{
  "num_hidden_layers": 13,
  "hidden_size": 128,
  "num_attention_heads": 4,
  "num_key_value_heads": 4,
  "head_dim": 32,
  "intermediate_size": 320,
  "vocab_size": 3031,
  "hidden_act": "swiglu",
  "norm": "rmsnorm",
  "norm_place": "pre",
  "norm_eps": 1e-06,
  "positions": "rope",
  "rope_theta": 10000.0,
  "rope_fraction": 1.0,
  "qk_norm": false,
  "attn_scale": 0.177,
  "bias": "none",
  "tie_word_embeddings": false,
  "parallel_block": false,
  "init": "uniform",
  "init_std_qkv": 0.0414,
  "init_std_o": 0.0,
  "init_std_up": 0.0414,
  "init_std_down": 0.0,
  "init_mimetic": 0.5,
  "optimizer": "soap_variant",
  "learning_rate": 0.0061,
  "beta1": 0.95,
  "beta2": 0.99,
  "weight_decay": 0.039,
  "lr_head": 0.00958,
  "warmup_steps": 200,
  "schedule": "wsd",
  "decay_fraction": 0.736,
  "decay_shape": "linear",
  "final_lr_fraction": 0.05,
  "batch_tokens": 32768,
  "max_seq_len": 1024,
  "doc_mask": true,
  "train_tokens": 179600000,
  "max_steps": 5481,
  "dataset": "wikipedia_en"
}
Each number is 128 + 24 x the weight over the matrix's rms, rounded and kept within 0 to 255. Layers, rows and columns count from 0. Numbers have three digits each.

# layer 6 attention query, 128x128, rms 0.194, rows 27-49, columns 0-127
117111155161119125092126108149130135074134136117144126125128152211127159149105181138080134112169148099130152141177120127102073146176156137154139102152128145137158168144107121099159163133170107151146118143126064132088154122150121121155184100105108177113136073186117119134117083107085099124151084132124061080119099079127140163103138158100160099156089074081155154170153059127109110086161
144141158101140118089159147079066164132146099115105136100090171124090121069139105094140117129146090136167145148101138150135116090143130166149155171119075109145140157169183127133128144173133113128084125127109166132132130148134168109110113082077151123163169118183163156158200183094187161148111118104169147107104125109112152151141124122159114131102184152146148114096142110089093151145141
131112135127147129197106122160159174173121118095081045152095141165145128163147158187125113091160093147141142106152113135116145058084194146131124088111143085141129098119123134153175125108152133186135112100100103177083182105164145109150135135135133180127133078106113128087119124118129136130096102128116095146196125130126091106113086085138172189165151121154173134089103127133161118134154
132154167123160106162149145139113119150144137092126137144134144117175140090094107122106164105185189109126098116116141185126067082149178153140094129131123139171094124139126148124122179126101143140138146120151120180188159122133149112084122160143127131137121166116132133119073159174112129123132118142112094130092111138183129135102142114093153157127141079106159112130134120122101159072083
156081131149126121152158130118156139124106123089092106145162161083104142130146160171167116135092147138099155120134164136167141170141176104114097079109109148118135160118103137159121133110090111127108149134116075128113105122183141123124152168108148119099159090113186170155118143166127088134175096151119178179146151170107148175167139129157148169158171068136104146140089157123177174166108
127114122136116118137147116143113125134166127131122145118127146109140138116160129118125162122137151122137135114103112132140098090111123099102137142116113169140108090170108116103130135144139139126122168107152123109128121098110133170100127148135105136133136108132145104154113148182119126103131112165111128145138118141108123134103133122105111140093141121143130185123124167143104140153103
100171144123113128116114102117132094131099146165137126117135163133113113115147133132169126117129117150142139145149082113138134154092109125109112146153131130124131157123146126157112117133141161118100105120140143116123109137136080113166119173127137126109162105119090117146139087137111160129141183086162141086061126145129160063176139145141118126147134103124122138130138120130169156118116
114139088117147121144109138139134137171092109142114155128121144112135104177113149119141169102092140146145121140159135124119117148090130097105135178122159123103116136122125154109102115111129148104114101148146115114114137159109115115125144100159116103117118105118133118162133138156110147144117181146154130097123101144126158099104129146118128157166154110147099107098111134123158115091100
129127102137132172130122141070132134123142088182126118151176140134116144101140144087143144157106121134107122134129083133113145156140143110130126108116120140133123122105159148115111138126134128140121135114120126096112117145119091111135127139147131145137120101137090145103137149209118146156153142138156148115093126131128166086174081114104103118182152091135129137123140154151121118139143
120117126096169133102116122119099129108146109093129158125144130128116191129148151096111095134166143120154138124155158214112151174144139160112100111096138151098164186161110137133116110081103103083111140086138085118156157135152202097125104122124133130147113139109165103146125124150151136139143123125097154103121177110102146108139150137133125109101156099136099129126104124115100131132117
129125124131142116125111149131164130114119136128107158124102134129151123143118130081122152145125150129123144127178085132149125084161106134123147168100118129150125141130123137148159152116099134151136107105113179084150125149145142099146120122109142122112144122093127107132181157161137153119137146130138143166204145136139151122122158127191113145129090145141124117135123120130122119132176
119088132159132154064124162103125108096168115131143122144139094102122147153148098101101135099123102118099139126119101134101112116135107148155137070161123123139118099141120118106126143153126136181167084133101114156106162134158136151089140087138126158163145135126132161132139168114130064152141103137107129136129124141112140152148107132111117116101108114134128134161141146131100084116153
148157112088102136091136147102160146087174134089172084107119134100146097097152121149144133160094100140064091102135136147080084051119109080134154135122081108121123127118145136128129171168117121153119110114123153154109112117109133150129142139139133103106115103109130097135114120129123135126105109197113147141157121127139118153092098153121149168113127147151113180109122094148154127163103
107134126145129114141131087101107102138132136122135142104127134136139125106129127126130133131142086160122079140119211139097141154130146101121152144107126104080112086128089108124118129167136120140118141137145134104140119144147134132113139094167094111107148136147142082147121107143142098134120111105125117181155084150175069103093138176123103126136109142142130106125136143170121092105151
160145125139159133133166154136115130152105149123112149148126149117151153144172134147137103117147121132184096079168122112108061164130105113102108096116133143158111131148169125132141129126084148106125113154109093078137132123131142154098185121130088109122108136104127141153131096114138165171121153176102132124121151145133068118190162161107109152114116151122115123128141117127166163114144
121118122121117126120141122141149122115137150111112129119113091119125133129088107076104134146137148116145168133154120117126135128139150160171103143150139134095132127108107102095104139128132128139135095146111110164111113122158137138134109147136140157153138122145127163137145149120097102114151141123136125099102107145112148115131125108134150109114099115117120145128111111113109114139128
156155156134132164076146164098091112115126165118133104105132121127094138132155125160111099098161115127079118106086096136171172136161137162103138097152125158107166136148131147083154072161146140137140163111130138105155138105117169101104159121113117093113109100092130128065132159087132089118104132114129138127158187107124117128164112086115098121149160111126128131100118165112106143147119
176121128148118174074109143108133121138191099146145120081123104170134112064155110093137147151125135156090132116087143116115116096128130169139089124135144106141098131126142117110134140134098110154134132108151128120126140126155098147168123143124148146155147141125106111102091178168145093130154095084108115164111156167088145129107137079110129127115095119130146105137118139152139137152117
090122110150156121164181117108140128143114175116117109117172159184121138079141180073150134110153095110107118162126141167124108083136118147121142089100113133129106098073156150108119131112108132111103159135087123128123129070125162134119102086125155192133075130125104142107165103122132137093144113092135099100122167165150126128118080115137136125127162169162152088119147101148116105112137
138108112099086106157146146153141175155175122109143105112109101120186118084109186133127129125178112083154155146165161061162117139126141147133145072114160164124145149158117135083157100145152121143126122134082126116123171133136147120135132131114148136130116130126145129147157066135148119118119115150156117151155119135090171101150129112122107124122096146129138123142114079166108136162107
130107173148131119185175110149164123145125115138153115151129153151104129138119127135164112152132134123147109128138147157126122124204153212106135175148113123151109127121149071109106117107139122167126120117135109111131136122183100118162143134106085129134153153164179078107094176135125125143113131153108112114103188133087095132135134077122137095087167093143090119142094115117122131113132
133125118123124119107154173079152128152108162089113114144147147127075106114079094147112077145111151157108087125114120145069163098137112138146110122110087131161088140050121135113109170136129139105166134136114150184174109117126141115123107126144150158173120111136087134091170115121172143117175082095128139145121117124122083131126092122145111114165169139080199144158124069108124099158128
111096101102136108137121110173105126107096102138132152136119132110125145129126168112129142119148120129137113099138141162128099156120156123142143144093168133152165128161121147120127112124112132116103142125132111136104147132121108151122120111110095136107145100128117125152116130120090111145120149174129116127132107138158105118114136165081121144093152112140103156109131153120136126134144
# layer 6 attention key, 128x128, rms 0.205, rows 27-48, columns 0-127
123162142191103147103181135131109132102122201126152107154165142109118171107087099145112135147162103091098132107145149130115111104159123137158095101143094103085111092151152125136118072135180124094143130214142116114088101135123081165124155100128115119107108135132117130134071122140070075056154086133151127071184119078089156106167110178185136109090112091150130102106155136149129104112124
192140122101161112143122078161159125145162101147181122103112126091134170075139131105172118117142127110100137096148151181117129081136125137101142108125089065123171095102104117107105121139116075098133101179129165208100133110186164134144130066095177115147157129133121144109116154089127131090163146199085082136131087099102134126141123112170079070091143139136093095104092101134112091121126
188065139122153173132136178066097138084093136098148105129130133164140101082100114142118117113180141124168119176167131094099120150146167132119127125105135059106140091112158134132110125108117142185063146100107144123121146138173149130098111146098062115128113140109188145122103111162131106125103181152126165130129162132137140079124158122133134157133116158138165087140150111100094124191079
118128138132133165113124138118081120171099163125067111159129113154205127065101144080107097149089196117115118175123143113143180120142136113195158121133149120121140146103135176143170141110138117140123155148124122168134122158146136087182113159110126109107132107091150123140117115122097122142127156076151091144135078115132121131150122087128107101138152122108100159150166107193164133130128
143132125126126161085156214094138130103103129084144122093147084125149101134135161127113157146113118077128116150137154151124100137148152143119099154149117151173148121135145142135137152158127101104124148146102157142122113133121103095118114096080127121119177131123178148124125146120100158137104160113087106098069112136124135148156122109101163177056158122165125186136113128096126167112141
102132107137115127169108120138140146133147140154100117129092152159120138111136113153116108140088099131114109142127151102119151101126126141070156129139144129087165089141151139154142140141106133133111147124123097135098139128141115075122202123157128145125128100116130124136115117139109133155117115124111087154127114145121120146130144173110160145147143099147100106144120130165148127099132
167128101144120140098135138153096136120125135086138155147109110127131152135118128114106132125136145136164140104117113122121099102128167112128110132122146116093133116136129160123119117080133136126143125141121115137138110175162147139111169115146151096149068138130171158147096104120147150133092140162112112119161108133141111142134134111124110118140118174128137104117095141149122144131136
134118156099099150130123121156092152165100120079133129159133104046161152138134108133103163132123122125104089101108148077114137132129183132131094114142123155110142144160156152170124160141142136148118119108095121136146136107143113135101098143138082150079122142187150117143122140100153137134138122136133098113158142129152110168145112135118107127115156124122127114128094113120150126175108
114162118110143129099135116120122139132104079122129108111110138088123091098175086118095127128132181118126132139175123079140122134112094111145154112129146066110097147071119107127111147134123132095113154130136140160117140155150144144125113127109107116149219162118147120138141151112091112139098135124154093144109100138099120138096107105129150090145123136141110141146137096177101123131163
148152156131102121125150146180116094129137162158119116088100132106158093066138123158126137118132134143114126119067131112125093129163124149147136116133096098074123134099143113149143121106101108142142182146120122119140120141140134158092095083166104085113104138124116137157173122115096157083085100130148087161104100111136133117113091082120083114132147161157109101129143132124135112122151
144127111136115120091129133100134125167118107078163149163131101136109082153079121141102117098079128170128146158137155118163129130111089098152139145112178184128099118125092118099107099168168082162123154155153097145146119081106125103121114134146101151127137099136161103106096111125160117147139087122141107107137093153110104137109120143066145094100154067095141169111151107116107162126144
122157122163158087150122115144127109167102141159085076111105142136116124117090135135107124151097127103118127133116148107136105121178145127125153150145127154130099133184138111130153107156107134117116168131133113142075125119098126128117106123127157144098110099192110084110150139104127120117135089083130104092124146101131107107129090167122144070159115106134160173120106115122092131090119
119140132123115136149096098135118098115135131135116142142105133126136184118111133153125120132133144115114137121150105114096105098097126125107168119107130122219151140165126118171127106157081123129108120150128173097114154118106137127083101133120143114120175125122101137103148176103133134144099163150134114121159119136166107167126118122116118127123127119077132108118151105144108137155116
132131125081149118130140126123174163126163122149140122080180149111150149135108189116148137114134133114111162094121153110155104115149121112157111139154124201189152076132120133078124075148136094130136138115159109106088143117115153131107129133089128124176202118096096136138085139113111106101130102147118133155115197089135178146098146095104113173133119149114130122115117136107128197150139
120122122127098101123120102079141140127184087095089120104119102185127134161140164124150157165170149109139160098087150147136099156122144104145136157133127088136154118126118152156136106125125096146110097174158132132109083149161146115124146092132151112105148104141128101157151147113124087110138106122154146121158097094078155067129114152111115109130110153144143088159153099116121096143153
114154120117124084133157163080135055080169150158146146145142125139094077147119155091109118119151065110094166102104176130129131125145112140133100100137126173128165096210141042077141034145081111148154155145153129110149133134150129074135129089147128098159121145146143100137205090100130111090196151100157123102098129100124142141150110137060080097056117155146134124123143135082138116177171
116158118115123127178139125082109113138162090131059114110155144103094152121112096135165137150113112179121125107085132127138155163080130144105135110137139167116095122100101125146059107098100108136122138144127109143154105119179128086096117094146143111116166118143093173126117130150166146142136141120159157134129106199132158154145176154164100132140100106162110136122105156165166151147099
089155088171101170154082134125133129134144141097131130109098125144133130102121123109118153114105107113121112111115136133134153107130115106093158150104139129158139133119115123163137131129136155119106130105099132120149123147118085137092131131089157142165099118130145118130165135100092120082124150153117155117128110117133121102168153106127124164137177106146145112124079110125103152104152
131150121099119187115090123162132133121133085118103155090119115122165095173142116124091130139109179148117138100122072125127110124119115072117119152123107082104145094143114126138138118149125137119129083149131121101173166098119099161139150167114107128116145137126138143104148159093112127175117151114136130137097134105104067125108107155159131123123170132130074149149103143154159144162120
137146148106115126111114089141087124136119119155098148161136135147133137172149144164120149141105139118148113145144122104103161109105157111103112116125104058125142122115129159195095162130179115107077127158127143143126159168106144137158118105152117134146121162138138106105101104111097174140148105130098121112105108160117110184167135105090135162149139115140120113112130106147127091133175
147116091109147151123112096139160126174132143110143168095151091138142128092132145145087117124118149144120100135143139116137158114115138164132140115103116133113209143107126139129129182156125167177130094136134139127117111179117092073109121117141124117126106131110145134124129147081093147131091125163051136127153105122129139162119130150135127143136122152149181106134143182119119125120139
166090109135135127130135111147126116131158119141132148114108124140135161128100123136104140099129139109148121137130114154118114118132122135146090125133155116109116124117096103107118109109141106114141124130148126097097112076110137119164111103102109127129154140108151102142115128132111124118137118111118162113120107101097151118112144104105142095127126127135124143123148134118136154105154
# layer 6 attention value, 128x128, rms 0.201, rows 0-31, columns 0-127
107150127101121119103129133124119092147157077158122169162136115096156097142123132072119132087071142198127139099122110135109149119107097102133136104125134141146080139139110133167144115129126106113146126126100154088143157132111141143094119132089143140116126141126118130145156145102131153171116101100064142120156132138148090161118133097084121116138121110137129111122144161164128122141149
150114135123097116170116154104126137102127120165115168111135130140117099140127135145125125151112122149123165139150132143106139148138109162113093163111130144141124149085145142138148120146096126127165121115149111120156130108154112152147150133167128088113125145116156115110127155113114134161123126145170129116076122109103121166131133119137099143126097144139152108118150131114089131128116
126114122134174138088124158168129109129153124131154129123102113124111124108119144158113129142139092138151112167137146081117127148112106140159153130166119135184127104127183132114135125133097070128144121156114117146126097137151159134150124129110107111135158153123124088151097125124113136123123143132144094157108117111118135130160120130128123166132138112166125093108153126107101191150092
126121167176079144134177091118155105191138099082160134115116124111161127147131091061155130135093138098145133144111124142175138131124135154143156141126141145137108153120147143095149133113132122134141119135145133126118091099135112094120169136117143140152118103125128152119094049122125158142097089147150111138132131185116110156127122100118108136177084141135146138120117145083102094138112
133167146119089143146179135139130095165120099069172125128132123114163119105126126105145112137133141122160102118170126136140090150136151162148152092132168115124166092145147150138106148101111094114135134148127117134115142129148124073163150110126117116132134143150160080131111142125110105126137144127134168122146089090107116142149167143127112100111110117160158123106104064171131130068109
105152158121157132153139156135115152122102165109153117145142143128132095181119127155124173118135165162132139090116123096116108086118149118112127085114143134170158121136167156139102114130140098159122116185133112110160136146125139127140109114128149176141138132143125124106154136127134134128151138136116172097123144149132116102129112167168123069137115121108160121128135151109153113125102
160106155113085112156140133136152137114165118080138127138113064160124084176162142131141086081151125123138094122134137148126128146116151097139109145173081088108165135129092145127139105150136145130160114119090117145173147133135096131132160110117126089155104093142112187099111157120155150136089118128097105153135162120164125085109148120108099106142160083151126133132127084159168091161170
124156120178150117119133125152114108143127136088096147133112142142145144132152119141075104144094120140133133155141128126094118098103136120134150140123155150148079103112149116125145144133105115148119145168131132117133105138143135161168163088125090102135077176121160135097144140138152136110135128121130129083147125137124091122108120142100149149162119097152137152152111143126137165158146
129137173108141121117118127132138141159122143157128136123139092132134153131122142100123114130091146091144155148123111166133145123122104134186120159140160119139107175115144154145120103109177092115106144106160125124118126106185092118117125141132103098125134146127107104146130104174106121146159146131159149124136113119111119171128110135120162156164127103108138141100090142097155132140127
135147142139085114098154135136139146133084117147136126132117133093157128101128155124160129140151131127136148100114133101125128153131115150131115137186090147120116127166086130106125111139145154098094106090140168128111132131142137092146117125091135129096121081135136177172128120159132101110102150151111122141079085118129138142105131113154122152136137111137114154159094090103113110133133
124131104120157128112145121097133137110143068156160101127145131152096114119096123107148113115142143158106148106135125166128079118127139145108136122115143115174162171147177146110112129095107098151124093122123112136124122142132097138116090129125145142142079150114100121141118150144120084147124139088133129098112113071090112140163141099135087113114169121103147161105120146138128131163113
175147123129143108063118158169130169125146118161127138133128123095120148076129138149110106114093143110094170145166132095123109104127152184183145117134121141108149084121189138124149109134168141109134096169142097136140139146147120164104124130116106145167170137126122172128139110128131180129125136103122126156133119091129108143164122149149195120151133084138122161136148100157125142131151
116107148166095122165123144114171139152128111120163121142093155111148115129130173088156117133131128118192166135119085112113108128092140122108110143158100135108122164135113146111137137115121116085122117141133161145117115073154140146185180128107142140180117144131142156125122108117144116120125099126133152129113158165062135128109114117114174138165067099155106139164120184083154158106131
064127138139122119103117080109138093154122137131121136183126119178135151105133127087147108133140100157120111111090150150157128100113163115120094145135140183134138125123119164157145135079109126136140130132166105141126104134127133114102104101137121150125112167095163075133143105089142130166165160151154117103181077118150130131127130146151131137148115141090104170094150121136150135110096
136127129120148106117128114165101147104121158146100109133122128081122108134146106151103127172102126146124127115108147154115152139128144134127136094144165161137103142191100126124162121130143125139127146108117136107106130142122092116106120132111114103137102102150131149136105143178098135159107085112111052118124076140096115098083163158114135107119128143123147144168149106117099104168123
157108166125136145083097116119119131136139147123125150114099141177126109115130101138099163144111138130161134119134167115139140136098137112134104114135136139133133100097135109147144109141116134115132114108148156144104102097073092132124103100138134100142134111165122141135148129122159121142115136153133096148130091124089137121102134126104134150177113143174136156153132116144123129142152
114115134148155134165142137127134136155060127073157163122144140165142151101101119121159158135150138085148127091145115123109124135148183152120119120115150126105159172167100141128151144123107088086123144139153130107154150152127163106110143164152169136132125093147097103127137132131084064154133110139103185109161119133135143156149100160114121117148154137118129120118098133152129076147127
082126116129149105172099129136092149124149078136083142144106135114110117136141120132166126150131119146120115093104144112124118098130118089105137185118145149094147152132100137100088163121138095129131149136108120156161132138134105088156128104142092145136139116157129136104154151137133118115125125149127126112120137118148150115138091157107096098106128098127127143168141113119111090072139
111131129139077138101130137099144098121099119121127081120119113155122114127148138137131120123134154123125138136143133111152143132125123120139135121151122121133129113116128143130159124109132113150115104126062142130111150111141123109121134137156132130110186147103123116175163124145183150114141138167120084147149121126124107146145131132138137167136129145076139122152076129114116123131131
099151150196184131118127120119110095094132116115111106131128139110125116132119107141168144106128129137110122092143085117121161171101164101128161133114131128095101110132130104142118136131180161107132125142116123135148094100121145139126122142123134142129146097135136137139125117128119084133118098108158149133143124121103135117125124132128132088111133129116117113117135101128125074108096
166150147105089114110138119109148115120149169127086110120097125163082130146131159132091118161116130157115112148117152130135143125093104173118100134165106099146148136118130157132149111083093139126124125108166162151107134136141113128134099105136131111113145140119132161128070129092125136173106133127160112163122108105090077149103135147126091145152095131132136126131131120106105164124121
111090127156103103136126134124129119119111125150138085141131115125145157117107149114172100129105130136146156170111161161094122133130145140141193168152121103138126119121099117155104139122130108128148138164133122137113116113130137142123121129090144102119119153133131158121135147135128157141123109131148079132149164157104124110090091114096098118125129135156106125135174182124124129144133
094140144139137121147146093140114127112154107153131148112107088097145166171138098173135156159144102121128128114091112084158135086126119107085127120124105144154118122076132101157131137160130125126132087149109138150167128121125135115185145115113165140100149114144119168134138129105140102133112110159148122133108173149114119099136080133115132141159128175150128145151134141125170121124139
145109149131116085128079092120141156148117158100121136109117131110121114101139130081120152104130175159109134119119150135122135133127158124137146127190076127111156142102120132067067122123145157083134121151113120146140116158151133095158115097151151126147125123140200150114097098153101156119123117113100145124106134147080111109096088170118100096112147125137172158169128144135142142110107
130078124123142143133152163131131131142112146124155094113153080146147111098137118095159111151114127104112144132136119115158129132109081120132100125116156174124139172120134132148157128107090110100117154157133111127142095112157162117133122135108115098126110122158150133141139105109121139142113142167136114109122130152133134172094149129133140123139118100115106170130076136118102151118112
160118162157106122120107141044133138095153182137085096119119100104139185136136093161114121160111115134126083126129135144144176099123131091143108174136111151124144161156087121165122135128126126126122108154156144075133135117112091130150144111158148166110131134148133140118165096115114143166184114150133112080111151166126174099169126129112147149150086143152142115147116137128149110124131
136110140113172130116149131126111118131115138112130147136154123147121152115093117127117133137091158145112157137145126117081154128105157115099155115105126134118154127144181135124131102116125158160132119146097084114156112145121150089110141127136126105094115079116138112118122110104089109136109143098114117141148125112124126116134108149138103097148160154157126166107115103147093148115111
104107108151124102172138134073133118142116134138088151142130089169119120141111131144143138137160136125143136143163093142148144166143156145130133146082131146159152157146111141117103137094145110150132082125101168150123102151103103111126121129153148150132129084121140113133152116150081120137138163153121126122122098146137098107116089142131100114127128131126131133114125136130146108136150
145132127116126169091130121112146118112142149163102121119073136127082164143121107111103176141116106099080117182100124060149165086103131112094136147087102155190117137152147145104125168166149075134146119068133108141130147154126131173134158117152149113090171175128119073153147091096145181143122120112155129154117158147146141104147119139162135172157081108136127136126123151102080175121137
116145135130112097188121162146126154115131139127083109171130128136154106180082150112121107166124135144144120113144078154101142087138149119166099136130106112133126141099123124130119141120156110113154110159117127111122119139146125143108162177166176130130115095147145153096144089132100116122154129188090158112143114168130143132129132128122125124140116110119124101157102136119179150142186
164125166106091099113115131124125117119104189083083126175130126122134151142134127150132130129146171132136149104111158125134135165108111107125146095156062147089174128133082116115098114165127142131119157136124116180151153158119113128122098120127127146123136106151130121120121110123140123117152137153129126094113134108151108130058103177145101168129087088159156123130104113163103118123143
124082115118134105154145139113108145136118137159164118143138108094097152134124154130103123110146134145137142153104112149067115118187138128129115137109143143150104116119130115168178090104117168132106167116114122145119134142149113133143111116129138143112152136123120130138171070126134089168118128120136161112148083129138170121121141076150125120139115092077152143163142132089153105127122
# layer 6 attention output (transposed), 128x128, rms 0.173, rows 0-31, columns 0-127
099119104121124167147092114148126172153089165124127104127087108146124122116144128137099131172127104166155116122124112122122151111122170071084118131157107135157118145077109090135136131096163084156138096144175120099123109106137167161139105115142131157104130098116133124137128100139180137136090099101148126171142116116135122088141141155164186110179137123158121136113163101079162100108143
105100079100118118099132123099143124177155092170142124146142139125165129126154113136115140112151117159138149131104127174139115072146133136142150128154082147134122110124118116102136127123128143110114123163084132143099140173109120122135138132151106135139136127161129128103129118065149119144079134150109117126127135123108151134107122114158117088143134147147108133109116141130091135114124
134161085127111077143145139121132166158099124090164131111105131130118133114112135122159093132144123127122116108132173179148142113096098181130096159129169110142120142078178159135130090128130158104154126164137107098167107146139116130116128135113121087169107126129124120113125126141115134161106139119128160173128111145096132158137138121123075126137123140139135126102108100156130121162090
146144109103170119103146129124149124102135110107121090178104154146098111160103158142141129135132126114120143108132168130119083136135159117135110119146089112109101156139148128134151148141115116092110111110113092149095130113137152103125173079094069096134108080139119137146128189156095163130157150139141144137133183101101183117133133109153124147126121110128129117102111126085159135071148
148119072161106141137105108085111124129144142128146096105134142129120116141109128180128076151128115125130133140131112090115144155195121089126137172141119175114123144132108132161152115149110171099170140142132135131090131112096149121084108133108128094141088140076117120090101147154097158098109088134141117119105144119133170128142089097131092139140134178117101131115103149134159135154142
129198143145122126105124120066103081125185180110076108127146136113129152116117133097109163120133080126127163162135136151149129113134085099103113153143158138156114131104106123093123153131146157116118139104151131118131116122128102112150139136118124079108115119117148105149096126137148121112125065112168116163102097140108132123152141133113099152120121160121144145140120125122126123136161
123103073087165121170106126103163163118118122179147117097154154135116115144144139131124143124138151129125141162129129149057112129130160145105198169126118131176128145116133127118104180136161122158089177089138102134111089124126147183136130106157142157145134100096135140171129130159107129126157075117127164113105148116154134162097146114092157117156082136104106147127148082095106113156069
151140155111122180132143133070091142109121116093132107138152131111148102148137110111126129109140107143121086103091133136092141097153109146102113133137134124160148101123113107122139113152126132094108110134134133094127128119135099126121136103095145125134138139146120068097113163113134164110091142149123108105131100143140103131139105112128116162123088131152148152110136169094124144174110
130143143091066146134168108127094165125111135120090153113144160124135107131154120147112114128114171138149106122139124116110121154099155116115134120125132079116123150145137147102128083090114146060110154118105149150149158127151120074133105109133097126118143103105098188105152159124147178148126119102150111122167149126133129107099141129115152108121132124164156162133130139127100138113131
100096156128116123113151126113152145124171132151132075111133115182164125139151126136139127149127149106152114127119171132126110154134171129128118128147136146119163144128131123128132141107129152140176116139142140155128108119145136101123157135126121084131157154114090118084126117141109108148151150142131167129141146087137092150127107130134159120126095135110182114141177097170113135125117
121148100131123139137119138148127119170118155106146186125128141095130136140066099109136148176085119134122139135109118154170109130142106112113161125157136121092132115101106114108135083139131142128174170134141132142102144074112104121151151141141115120164105107125119116153130102177130131110121124142104168139151145142113124116110135124130136125136133125150125122133117101132098132103132
092139093110129124170116134123115077124119101111119174096154115113146092150192128184167109136103140127134105123128145104109124103101113096094100135163131092147082097131097135096138099147165169134154097122106157119161077150114104143148156111137148077126092124125120122131115130149125130104117116139115110175142130112151075126078144110127151108109102107127140139148135168124136101134082
154137160126156121153127113134151148108131137140159082152109114163110123095161189148138180100169167113109125090125114132134084142125141131159148170188103127130143111097115141078147135130099125105130130089140135118109142104164115109119118106114155137128098135173115119112064161125137111119105117191121117136135143154117155157108111139150142138121117106139167159142152053126163129156173
146150141129147120125131114151075148135118088113124139116141147119118136136138101116091113108168130137117170096119152123143164086155101137125103093150110097123132137150139164135166123156128125123114129132163203155127168119161178186155148109136122158173121103066121160127142112149107144096123132108129087125124141136099081121139099134144130178164118140125168114134109138134078152144165
079130156124137169103149130140139139169128127132134175142140120119099137119138117058139104138097146093138113164138082166092158125117126135094136103144109113148128160101147104135133192132126142140156140148118142117120138160148078107135137136078066120100128125119142150110153104093137152162147172116110091140133139124157099098141094095145143159117110154128117137124141128159151123116136
134140123111125120096132131137145114112113126129142140128119152138104130111116104114150091108153106086100100108129083119077112132158173129131137141139125169136139140153166138100176123146151147157131117115149122124153175136140092130098156124131140152141069135150114082090150111124129144154131107148152113154148090116114090118110095108102116108108105104132142131110123091123107118117138
158134126138107101145108119128182143085136153154129104181131146101097091134132164146110124164094103172091121096116121138138165131179123077128120126122161134114105141106127131157104134098107147123166118098136127165141147115111127098124089138137102124133138165124145116144119107129129161083162093146106097129086161113090123127122124065088127115092149131146101112135133132160122118136165
118125114196127111142178150143139136171149150096073118150121145143137109107124164126051147099117172107078143126107133138082148108118175133132112093115161121160129156163111128143118133087147172147125130124117137113108123134112101124155141128137112141136127150135128118134135121118138088126146149145098106129160127132115143153134096105144141125185118115149103140131093132144202122141145
131099135081165178159090148122092130103163106122132120125133122140140122119155107112089108132129112101132154118141144135148136118119113114144138138117126131129120171122148159124158160130165146143142133139118124119134151109077134098127123083089139106124118160116129143117118142148131158136156137094133128147144144121143154137111165130133175130135124130093131111115131093164119163099126
131123161076114110143121115169170139119096159104135135144114113126121131144135138138118132129140106121127105143113130131124160130148124111136115083133133187140117177138113127110118118116120136156151117134100144136132122160114091129093170125098169145155132076095149186122104101103167099119150102157121095181092129185114127143190138138135161160083147123116104160165094094125161139162113
093140126119084162111155117133105132151140111121184149093130146119149161086141093141161139115137156118113111119138146145135132101149134155123143134139149144179148139141143114085204143169116120125090127149119094159128146147087109113147110121142134113129126104145089142163128126147101111169109127165134158136142177093163138099103122107117136148154161144139145153120138107121096155119150
155114102122162153154115129130143138157105079115136129135075154111122141120141156131153136102122125080143096140143126157130134171102120148087116134111093143168150105107161107146146107131117148111109123082103108109124143175110154118143106085106069175134166144136106112142134113159098126116151170178146126156145111154104124118137147169164111112118118106133148124135134109111158132127140
170142162146110111156179120124154145131141128113105060127087177162119136152077144115146120105164088188108159141153118122136103140106137145116112084126155108121158131141104089085147171117117141111138091123113097134147098127121098163147155120154141124108115103157101124106096126132108119130108142137163135121096100156133117153128127131126133116123140085123111115103090114141123090093136
141132130098131118087123124124124142136175123104168160125165127145149120161142144165112168138099111100076093148160173145134144128139177135184132173121142113181165156121115135116122125152130153137147103096137133161092112150108150120153160126126137117118138140122125118105084124112132114170158099118151108108170133111163147135142112147125120103130107118117118146146136135065135132092147
162148124112127129166112133113168122128104094133131160096119151157170125124091146114128108110166138094130144141138124138134121083165144134120114090177123112128103089144145140141152099110137182119117111099128115135080122129145161125144136118140139123144130145123100134071135136105116151132139092072119116112106184124118137115103162091140108108145118152137143125100168123155124155093160
126123118118139151110126114169127123133120112165113157138110129134145130166131106096111123110149131111117160146097129082145116120102126113151127126182128135161091136116123136109126170108136126101136127105120110146121183146124099112098107107148106117112150137087134112130129142097128097120119134166109114062113090150149096094091113118143118122119141124129144123124143135089126125180150
127142114124133100127105133116172099114132116112146155124122118125141152093100089098136146148126090114123095117090114143125122133149127145159113094130166097116112131140142082143155084168122091119149124119116152120083107145144142132166123123189125112109130129118115119135101118102121126134133130151164117123149153169097153149115109121095132167095119141153078120132129175103125110120113
084121124126124157104145121189133121119127168151169097139146127115150136122118135135101136130142091107097118144105130143122093148131114129138127088136176115121104140105102129151130157121132106113148171112108072124124133108152113133098139089137112099154129150074130129124158136116120138093139097114140094158152138178114124129129122106112112128127166087129117095163127148147110110117149
096161125137097127108110118189095110118133159091131114142083098140115117127093131184104132117140113163101148123096158146146145100107139159111113134189139073105114135114161088168133192118161096124071121137107138071124137141113073093110137126119125126121141141149121185159141182088131136112069122148116133123134138112146128156104127082102116131117151142098123183088126118094112114068147
126129158125148111179166127115111144155154115199131123146142120124150108123157138141132144109161068102119163134113126131126116141145097118113125153117154103137110143108106150136090143095122115112150102096143100147140141128140152060088098086103117111104153122090145084165154134117140161127118137131151141110133117130137116135127103129138147119135178124123121150128147104109140099094086
131150099106125146127127154100122129120143094130156122110134117141145101122159166098086152173149130082102127181139113088102131160126133119118107175128130155142148126168153098139164181111144087136088145145133141162116160124116094145107142108143143110140094123112127152115121098132124131147162150145141135087149067121133095163123150085108090146118125181140135108154117156116154101099162
125136151098123161149132105119129138125142132146081105120159131136149144091143112097109067112088186140100129196139091126193153128103150126119153120130093092114107079127140131137106097105112097200134129116127138109152126165138103101137147139106149108135150097120135121092138143147130175104129157133161126114098132096149108160125127181149112113108125124139114125137133136120109168140141